config.yaml
vocab_size: 17323
attn_scale: 0.125
init_std_up: 0.0349
lr: 0.0121
steps: 6657
Each number is 500 + 25 x the weight over its row's rms, rounded and kept within 0 to 999. Layers, rows and columns count from 0. Numbers have three digits each. The size before them is the row's rms in percent of the matrix's.

# down: layer 6 MLP down (transposed), 1344x512, rms 0.0524, rows 269-299, columns 256-319
# gate: layer 6 MLP gate, 1344x512, rms 0.121, rows 270-300, columns 256-319
# up: layer 6 MLP up, 1344x512, rms 0.13, rows 270-300, columns 256-319
down269 095:459521512507490503509492478511486517520514476497501490472497517537495555522474458510515524533505537487507488481508473537502442523492489460493472504477512525512528502493462516480499505474489492
gate270 101:516513493512517511512506512507517516538485506532569522514510521502505498514535500527490525520516523489476528438528511537471474521487475498516506527488472492531510518483536505502476494506449487
up270 099:458506459478499470515505478482478481502463509482465481523506480537536505494511525513505486531516484549450505503496499472481494470510522524489521546524510516534456500474556488496532523500433499
down270 097:531485516542493506535519480509511542456475497508532509544490530517540489453527501474506515537475526496510510468534482489516493487472488477508543517505481505475506499519545459479456547495484517
gate271 096:482490472516529476442537468483457541446508546490493530534461505467471504512484490478521518522505474469486518519525474480508498444497466544498501546511495521495471496479477519498502533447487513
up271 099:538527483505443488525443560519502504496493496503504446512489504540545513520503496510538490500477488489516506502478529478500533489500519461499491469468499477509506406515480523499487479528490545
down271 104:524491448527535476490485487457476466559479504490469513506526497496523526494519510532468492513523490480502493499521528499469472470507500551459498482482446519468515470491490503541508495483555553
gate272 104:460566474513548504517530496471529500474489504475489489524503494460469492542495513502517497506489491481519522478528498488509513498506430519476506487520470527506486510476520491482510525479502476
up272 102:511499550526452518470480526479505466470537485490483512455518511499502505524516472468448512513518480511546481512495497504469513483514516507486467477536516509526471501505430460538496488530487526
down272 097:546463463553469491556510483523484511500533549471487488528464523457526495475497498485494489537467465501474508509516504502490476508545553536521488506475483542518503493508489470498505507496506513
gate273 104:500551492495520510484497474500508538448499516552493497491483481464524507516494518515502490503473497473472527484491545477537541494484508497491529490571511455515518509478499499536494486467485488
up273 096:478555531509513507505526520513470514481517534531497510489510505490509477465505467502525513517450480518487518455507501472552503486460521494497566531481475495519544505501523501524491517488517505
down273 100:481510458512511461482536491532510520473480478513502493492524496502466503504528508525462485466525474474503499492491523476504518496493551515537503442481497481492510492520533449580499506500496509
gate274 103:519445472515521463505467493548536512533502565492484532536501485512533465520499530478478493487460455523491517503446530499490477471502466485448487466459547507495506521504514521511550484470499499
up274 103:490490504534489503517549515493489514544484534493534490483495493488479514530502506529502530507486470508513548559510504532500500511493499518507494519530476505509479550512456518527483554478451494
down274 099:458503538519408560476510481489458483512495528535492501487503453512502503509474514520490514533471510515485497528509492455526512524506478462508514551497491445497491470520468493508532452502498516
gate275 094:496494531505503513497536456463508465523526446550531490495493507491513478477489513496466555466561496522514507469498516514468513474519508481498516489492441549526546522520488454476519501493504543
up275 101:479500521508552476546502479469516493517510465536514493508485489535520469511503516480491470499515512536489445523510522532498491489484470475446502478505462504520553504518464474499522514486515496
down275 099:531477477508498532484512500525501498526488504487489496497518480509512549467511499477527543513499528520522502458485502492486498479480471493465480506540528497487454520509543531538504482495510534
gate276 100:525509513497488487493482502547503508452516464535506497455515474519464490513550499518528505500494472483496474493537513526514479488466476514456496516491517520494481446535458448450501526497505491
up276 102:516480484469502479470500487520499484457508489504515477499532519543516535485486484522520540491500485518528505478509532527533424466517469509509527509493474464551511490522509472505497475514499521
down276 101:446514513461531443534507517481505502466516511471482490546500513487528489507474501498529486480487504497510503464506522520495524489513494538505503496503459533493498548500517480469517495518531470
gate277 105:454509484509479534504512504497497499497505492503486490501507510520530501503473518545521466461525495491460510534493493465521518516462499508502516541473510528505528496490534470490562480472481494
up277 099:515486507474510480480493483494499517503488461496509511466471510532503477506471500491461471454495453511509468514508489517519500548477487486512503462538515551500468449481564464505528491505440499
down277 101:523475435480522518466492515512480529505486512497514480526514518485487477488508494532491517496502487514474440490530515481506521531513546507465545501522507547501481469510508464500534492476497458
gate278 097:476524518507486472517529509482458495502483467529498525473485496569510507478520497477499510467510454466488469512505524531449480491506519485493481539512505509509505530461497506495537524508506471
up278 097:493450531545545479521462510495511494563438530519456506543504507508480491451492465524491510456519503530478499481530537494493507465510522500497495488553490588532505487519517472503493496442507512
down278 100:551467495516500474524499553522482477497482516533521485520485522520500475511543501544521480506511496509503470501532472488536502493516504530507459550564499528544480547445530505529552512526457510
gate279 098:507521499541477512480476502512511517473460530511495521478488495524520482490503478502479483505494491511525532531490510473482492504511537535522509501502530510510468514407550487474504466496494482
up279 096:543489552469528533496500478510466507481505476464489538521483498504490471542490494507512487448480520486485539460501498509506490501501492518488466512507493455516486491531492494479494462523534493
down279 098:487476483495489522518512503459476506542486500483530526484531512443521492517501492447465533501546520481501508461530512489451501536503537544534459480480457518510475499487488534507489489526503479
gate280 099:494524466492503473497518478494561504511488507490496490486456463504499453524497514517489518492519550505508488442526469530501497496470530483492493525502509504503501513516503530492494499468446517
up280 098:488495531497479504477527519493488491470516505475521488477499488482498474472498500503527483483510486527485545481548560505474467490511511494504526480497521500482476516471486529496496527490474538
down280 101:552527530501524509484494489495482498529518466520477485509536471505521541496528556515461479522511500465528486522500523495504530515492505457480467526482525527472481534489533512478429484476484486
gate281 099:510496432486532495496484457536501522481484489488488491492440472521530489478491475442493444501528496472500537483536484521526478472510514508501497502508461552518501448498476505509495484485534519
up281 101:503523513474507459523505511502515520526461484465481504513503506509511468475479469534538500505537509481499522511494469508528536498483519491499520447541529534510546443489553482474451488510478504
down281 106:476482485491488491445515516512461492488538502469543481458462529492469501514485502485543467501479485483486465495531529537503500514486526511477491479530510519523491497559507461500505503527520520
gate282 101:494477504499522547505517511533456492499472521556503508527499496522449532525523486511528514473525477512521493534473481485503485483484476509523517493496450507518531480483514505516479510496481546
up282 096:561496516470506472514509504473470492500454503510510487533496495509464525471446506499536490490532516520501484511480485494484509498504506494498477482481445545534480519485480503494512502497501518
down282 103:516531477489478511482503476541498479531474488483522505514516519540471522498505520510530533524516468444467502524499528528491507542496483509515490509497514486472541497521497527512525488483536511
gate283 099:540523484485479520494496490534475515468444510493465470463508520455521471511493553433541519527549528529523517484508538507488483543518486493485532494461536458492509488498521475524487524523527477
up283 102:485487501549524469507512494520517507496498549506482479501535469537462519460533519519508516520523524513481466465494557490518515505524451483585525563502487499454510487470526474515491508478479547
down283 099:476450527482494451506516472507489508489498468500486477507510486520441527533505492539546443490522470542493525511529470527514478437438527486499531448486547499489516520515485497527487487470509511
gate284 100:508500528501503500515500480576545489532473487512497485489548536550533540533493515496452519473484478479501510463502497481507497490436527529470485509498475518480533488467519504535472476528492514
up284 102:486517476539516480523494468522533518472533533479482475499542519495453501545486423526464513511511535535524508525476500545498466487517484459510516499518519481496531500464500518506510530539511457
down284 103:536499530501512473465499485523536501487523526479488491535542511469522514487482509515511485505508503473553464542494457456488464486544500539501524515473500493502494466455487462546499535507498505
gate285 097:528503528526487468485508469475450531507507490499527526469498498505520477494518498488455488448469512484507508502531563503508510476522522503490470508475527461489495466529497471475493506530486475
up285 097:524499516485501530482503554544486490528505516521529529493511515496491506514550460465473511504484464494480507508501508479511468464512515457549477514492536479510484493468515495488466491501512497
down285 094:510527557526451475535484477502517506530533514494516475502499504522504496464487538441467497497532501538528511477484501506489517481460513527502493474495501503486480461481511495507528499502485503
gate286 100:478502492503554523508511489490505523537514488487484533475473488416510532515531479481493500549501515441518486463513472482519459537454483502500519506488464520485480495495495511534487509515493495
up286 102:487518515499510484489481474464477482475475529503504499531492566516478497527548527468525526499484459459481505570518474489494545541490468496475521485524524501476512485534522485514468491489519503
down286 106:509492512501521490494486468508515465508514469503533465516477507508468520486513497495516468509494471516523529535483487498511481500496502533527508476509525484503504519488498482520519472503530506
gate287 102:483502467540489492437476513484479505482506520501525515471518509491512475517495510517483504504494517499523513477533521531500464477544529459492479505488518512463486520487517506465497497545487492
up287 100:518503459476531552466487524471516449528481530474526505541461506500437513488505495513511490473502543516485540547495525536532488482546492498498497500495463521522487483512520505497502497534467517
down287 100:544475499482487502504474493486476517510504493520451489520557479484513537522520498495477473470519514514495512485500445471474513460527519521474480456440528504453477524523511477486508482490497485
gate288 099:492524515484520537492490486529483464507480510433530457467495500496514465471522464509507489524509542531555507501541473513500476513507504466466527502507514463490502447535494532506503490526524505
up288 103:548469537444496518462504445487510486534508483495468468479390474467520518489481463504482471495481501483483485467477516478518523463461533496511496498454518509503488516497556512530491517502500474
down288 101:525506484468507436458537486499536536465440488518464513550479491540450478479454538503524475485517512468475463488512469451500487502503522465508483470497492512464483482518489456540524550469542518
gate289 101:489500546464505465460518513464497482514452457508478512516460490474519507491450501525435490551475475488508504532476503516536526553482505428476505508551493481454514465511505487509519518539516511
up289 098:512509449519477474523550501491506480519530527556520526512480502520506520509484503514506500499485443547482497481517518487449495521499531501483504501493456482525465490471499482544498553490503518
down289 095:520483536500499521442519530500483530421508463483455434521477485509474476507514479554480494511544478506471517491511551516451516566459519480501490499466508477496515508497493514531487543489464481
gate290 098:506478524478492506474492495499480537491487483477524510524499497492480542495552495477496502499507509505504528490518530493490535501478518470460537519571498507474481541503471515451529514476519509
up290 094:522502508500526479509453504478560471504546516550502495492545474528495447509469469476477534501464481528509534514581460482463489461525537481537496490508510518518480450536526487494469515504517511
down290 095:555485481503498531542459516529504525504465543506468475501522519488476492450452483470517490530486483508481515499527496514520472489503509504521449515509479477487499451493546482485479500482529483
gate291 097:514453517451519519497470486481477521504510507552485503501478510535486529506478489450498495567507506459501505529488512464476462489443487519499496482487510520490487453500465509508519449463473520
up291 097:467485515558511472461474488479489546482466500496500484493487496495502476561494508466494448487513577466486478459509479514533519522502506524569526469496527500485501508463497526493468500502462502
down291 099:472493509496500523472502486494464474504478543526502507562448504489485486485541460455498553491511545503504487519545504541520525490482511511516499510506434544481509505508514491522491495522477479
gate292 099:509552496548514542521497463510497507467500497511503521495469498516510530496507489533497521523514461498518535513495484516524479509521454486548495506539554484522479487475577533509502465496489532
up292 101:480498517477537486476497519517543543500508515494483492455485515535525510494511488487462554549523505471504478541478440465557514465507505516436504526535506546469550508516535556528514468475502547
down292 103:430507485471540484493502482464468491510524511516484484477476498500466491482515530486520529489459494507476473519497513516513490494484479500498464429507514499508488459491536563485534450482469534
gate293 100:509472549477505487481457468437472516493512510515493484493486447513493472526525507516520488526504517503477518468511497534509493504533537472515524492466518521511498497469540521494515497543512471
up293 101:494492506477501443452486487522495509494483528481504453499509524538496450484499564502521473505510510477461457483513507474516529506478539476504497489476541514532497528486505554552505461511503502
down293 101:440518473504482510467538517510526514500495521490536486494471499555499479491444530480521470473498522469448485491502498504484553541503505533521496473511527498508502491514503543524518533509494480
gate294 102:516501507551494501480531490502501495490500532545554525509525484500480525529479475473529474536474495490501478527506500529491491455476482485471508517475519486505521511447542473486474486507505488
up294 103:533516466494449471496502469505483476484509519494504518451523516500485479527508521535501475487531516484544526506528474524470493487511507486532521515494517484543473480486502496501444523507516484
down294 099:554514500510469499534525507454478485477492483528496471495507533505476494508478521477512501477494510488485504531471473519518501491510513492508468520492483535514456478486462514478481482472503477
gate295 100:470531505536518528498551490487514526484454510453487513511498493512491483453541513516525492523462490468478488443511453501496503488532472501485492492510489481499564511490469522423474539498498480
up295 104:471419500454518530506480499517474434493493491491548509457518457474522510495492502560519502513472504501493549491491494494494505523525509531505542501512496556501524464502516449510516540461477509
down295 101:520514522479516497513508472532467464519527528500490472484520486498520498461490532488493514501496506506494461552502482485513502469493503517478523502499463503497538513504500522519506476516461508
gate296 095:529471530523459502497522520502453525501518529490463542519489503474439493503474485508478442514488491491524474479512525537488548516519431526484484507499555473483492495509503515476489473536526486
up296 096:497435465507456508436510547512503527501477473543492461495490524507542472463485493512467497524499503460477449512503521536494504493469473484494446442484491518528507504474514510510506488492480482
down296 099:498466526504475502455533522496455500510510490543512533468517540537476485525490483474491463529522543508447518501521451480540480470518447504481517513533536504570526491514509508524454528529532516
gate297 102:489554458477525477508533440529499493492478528466455472549474525560521506504511505508468465505478527503445520510511508509502481511437478480479487509529472511507501439503491503501562511468478540
up297 098:506500519513506536516513529534504520546549542493507519503477515497498519483485470515446517517493540551519500492509530511508507479516524533500507499467537487476473515502452471518498490437565483
down297 102:483509495492488509468508496504507515537491478463529486516527491491467517520475489485508486550472479462531548500522517513494512517495513499500495486500533501558485491513483508490524484504469487
gate298 103:488526529485501467460531475504479484510488447475530510491506526496479466482478449484500489498491512468499453521506465473520494467513485530488483539495496529516461515499499500502546515490498506
up298 105:534551520523525488460504494466475502516505513488479523501488458484499474488480512480516528532555531468493508489500490516504556450554484433458514536505473498479482496520497522471514477532530487
down298 106:483469495514494479511523506525479475551493528508499522491498524521503480526561479538479524526441479460487512473475466548502523447510501464467520505508541504493525488483506504496494502471467476
gate299 100:466454464462494540518513545492570496498508523457482520447490503515494534485496503523471530495501436492501487466524511540479496494532507487531516519479458538476497494488519486520482441445500559
up299 103:506509454469538525485484525523526493531544510527456495481530547523491513484495471502482490522537470509506395481489499480491502484516496506520509526515504462510515532493444527554497484549539534
down299 099:515525520537486495499525490499502478451472495499501471501480481532474476464510471512486514491493504499505500561494525502500480517494472498513506486488474497502539493489536488492552436493509574
gate300 098:464482502502507501487492489518491502495524489518523501514490495535510502486457478480502442496485507532492484509478473519515531510536551552469488461487513500499519455510498474517466477461497506
up300 103:515493497506504515518491520506508465518474459547485508492503493489466470536527481447512488484524476495533495478454491506530494442531494540473529508461497512539523509476457492456493492509546508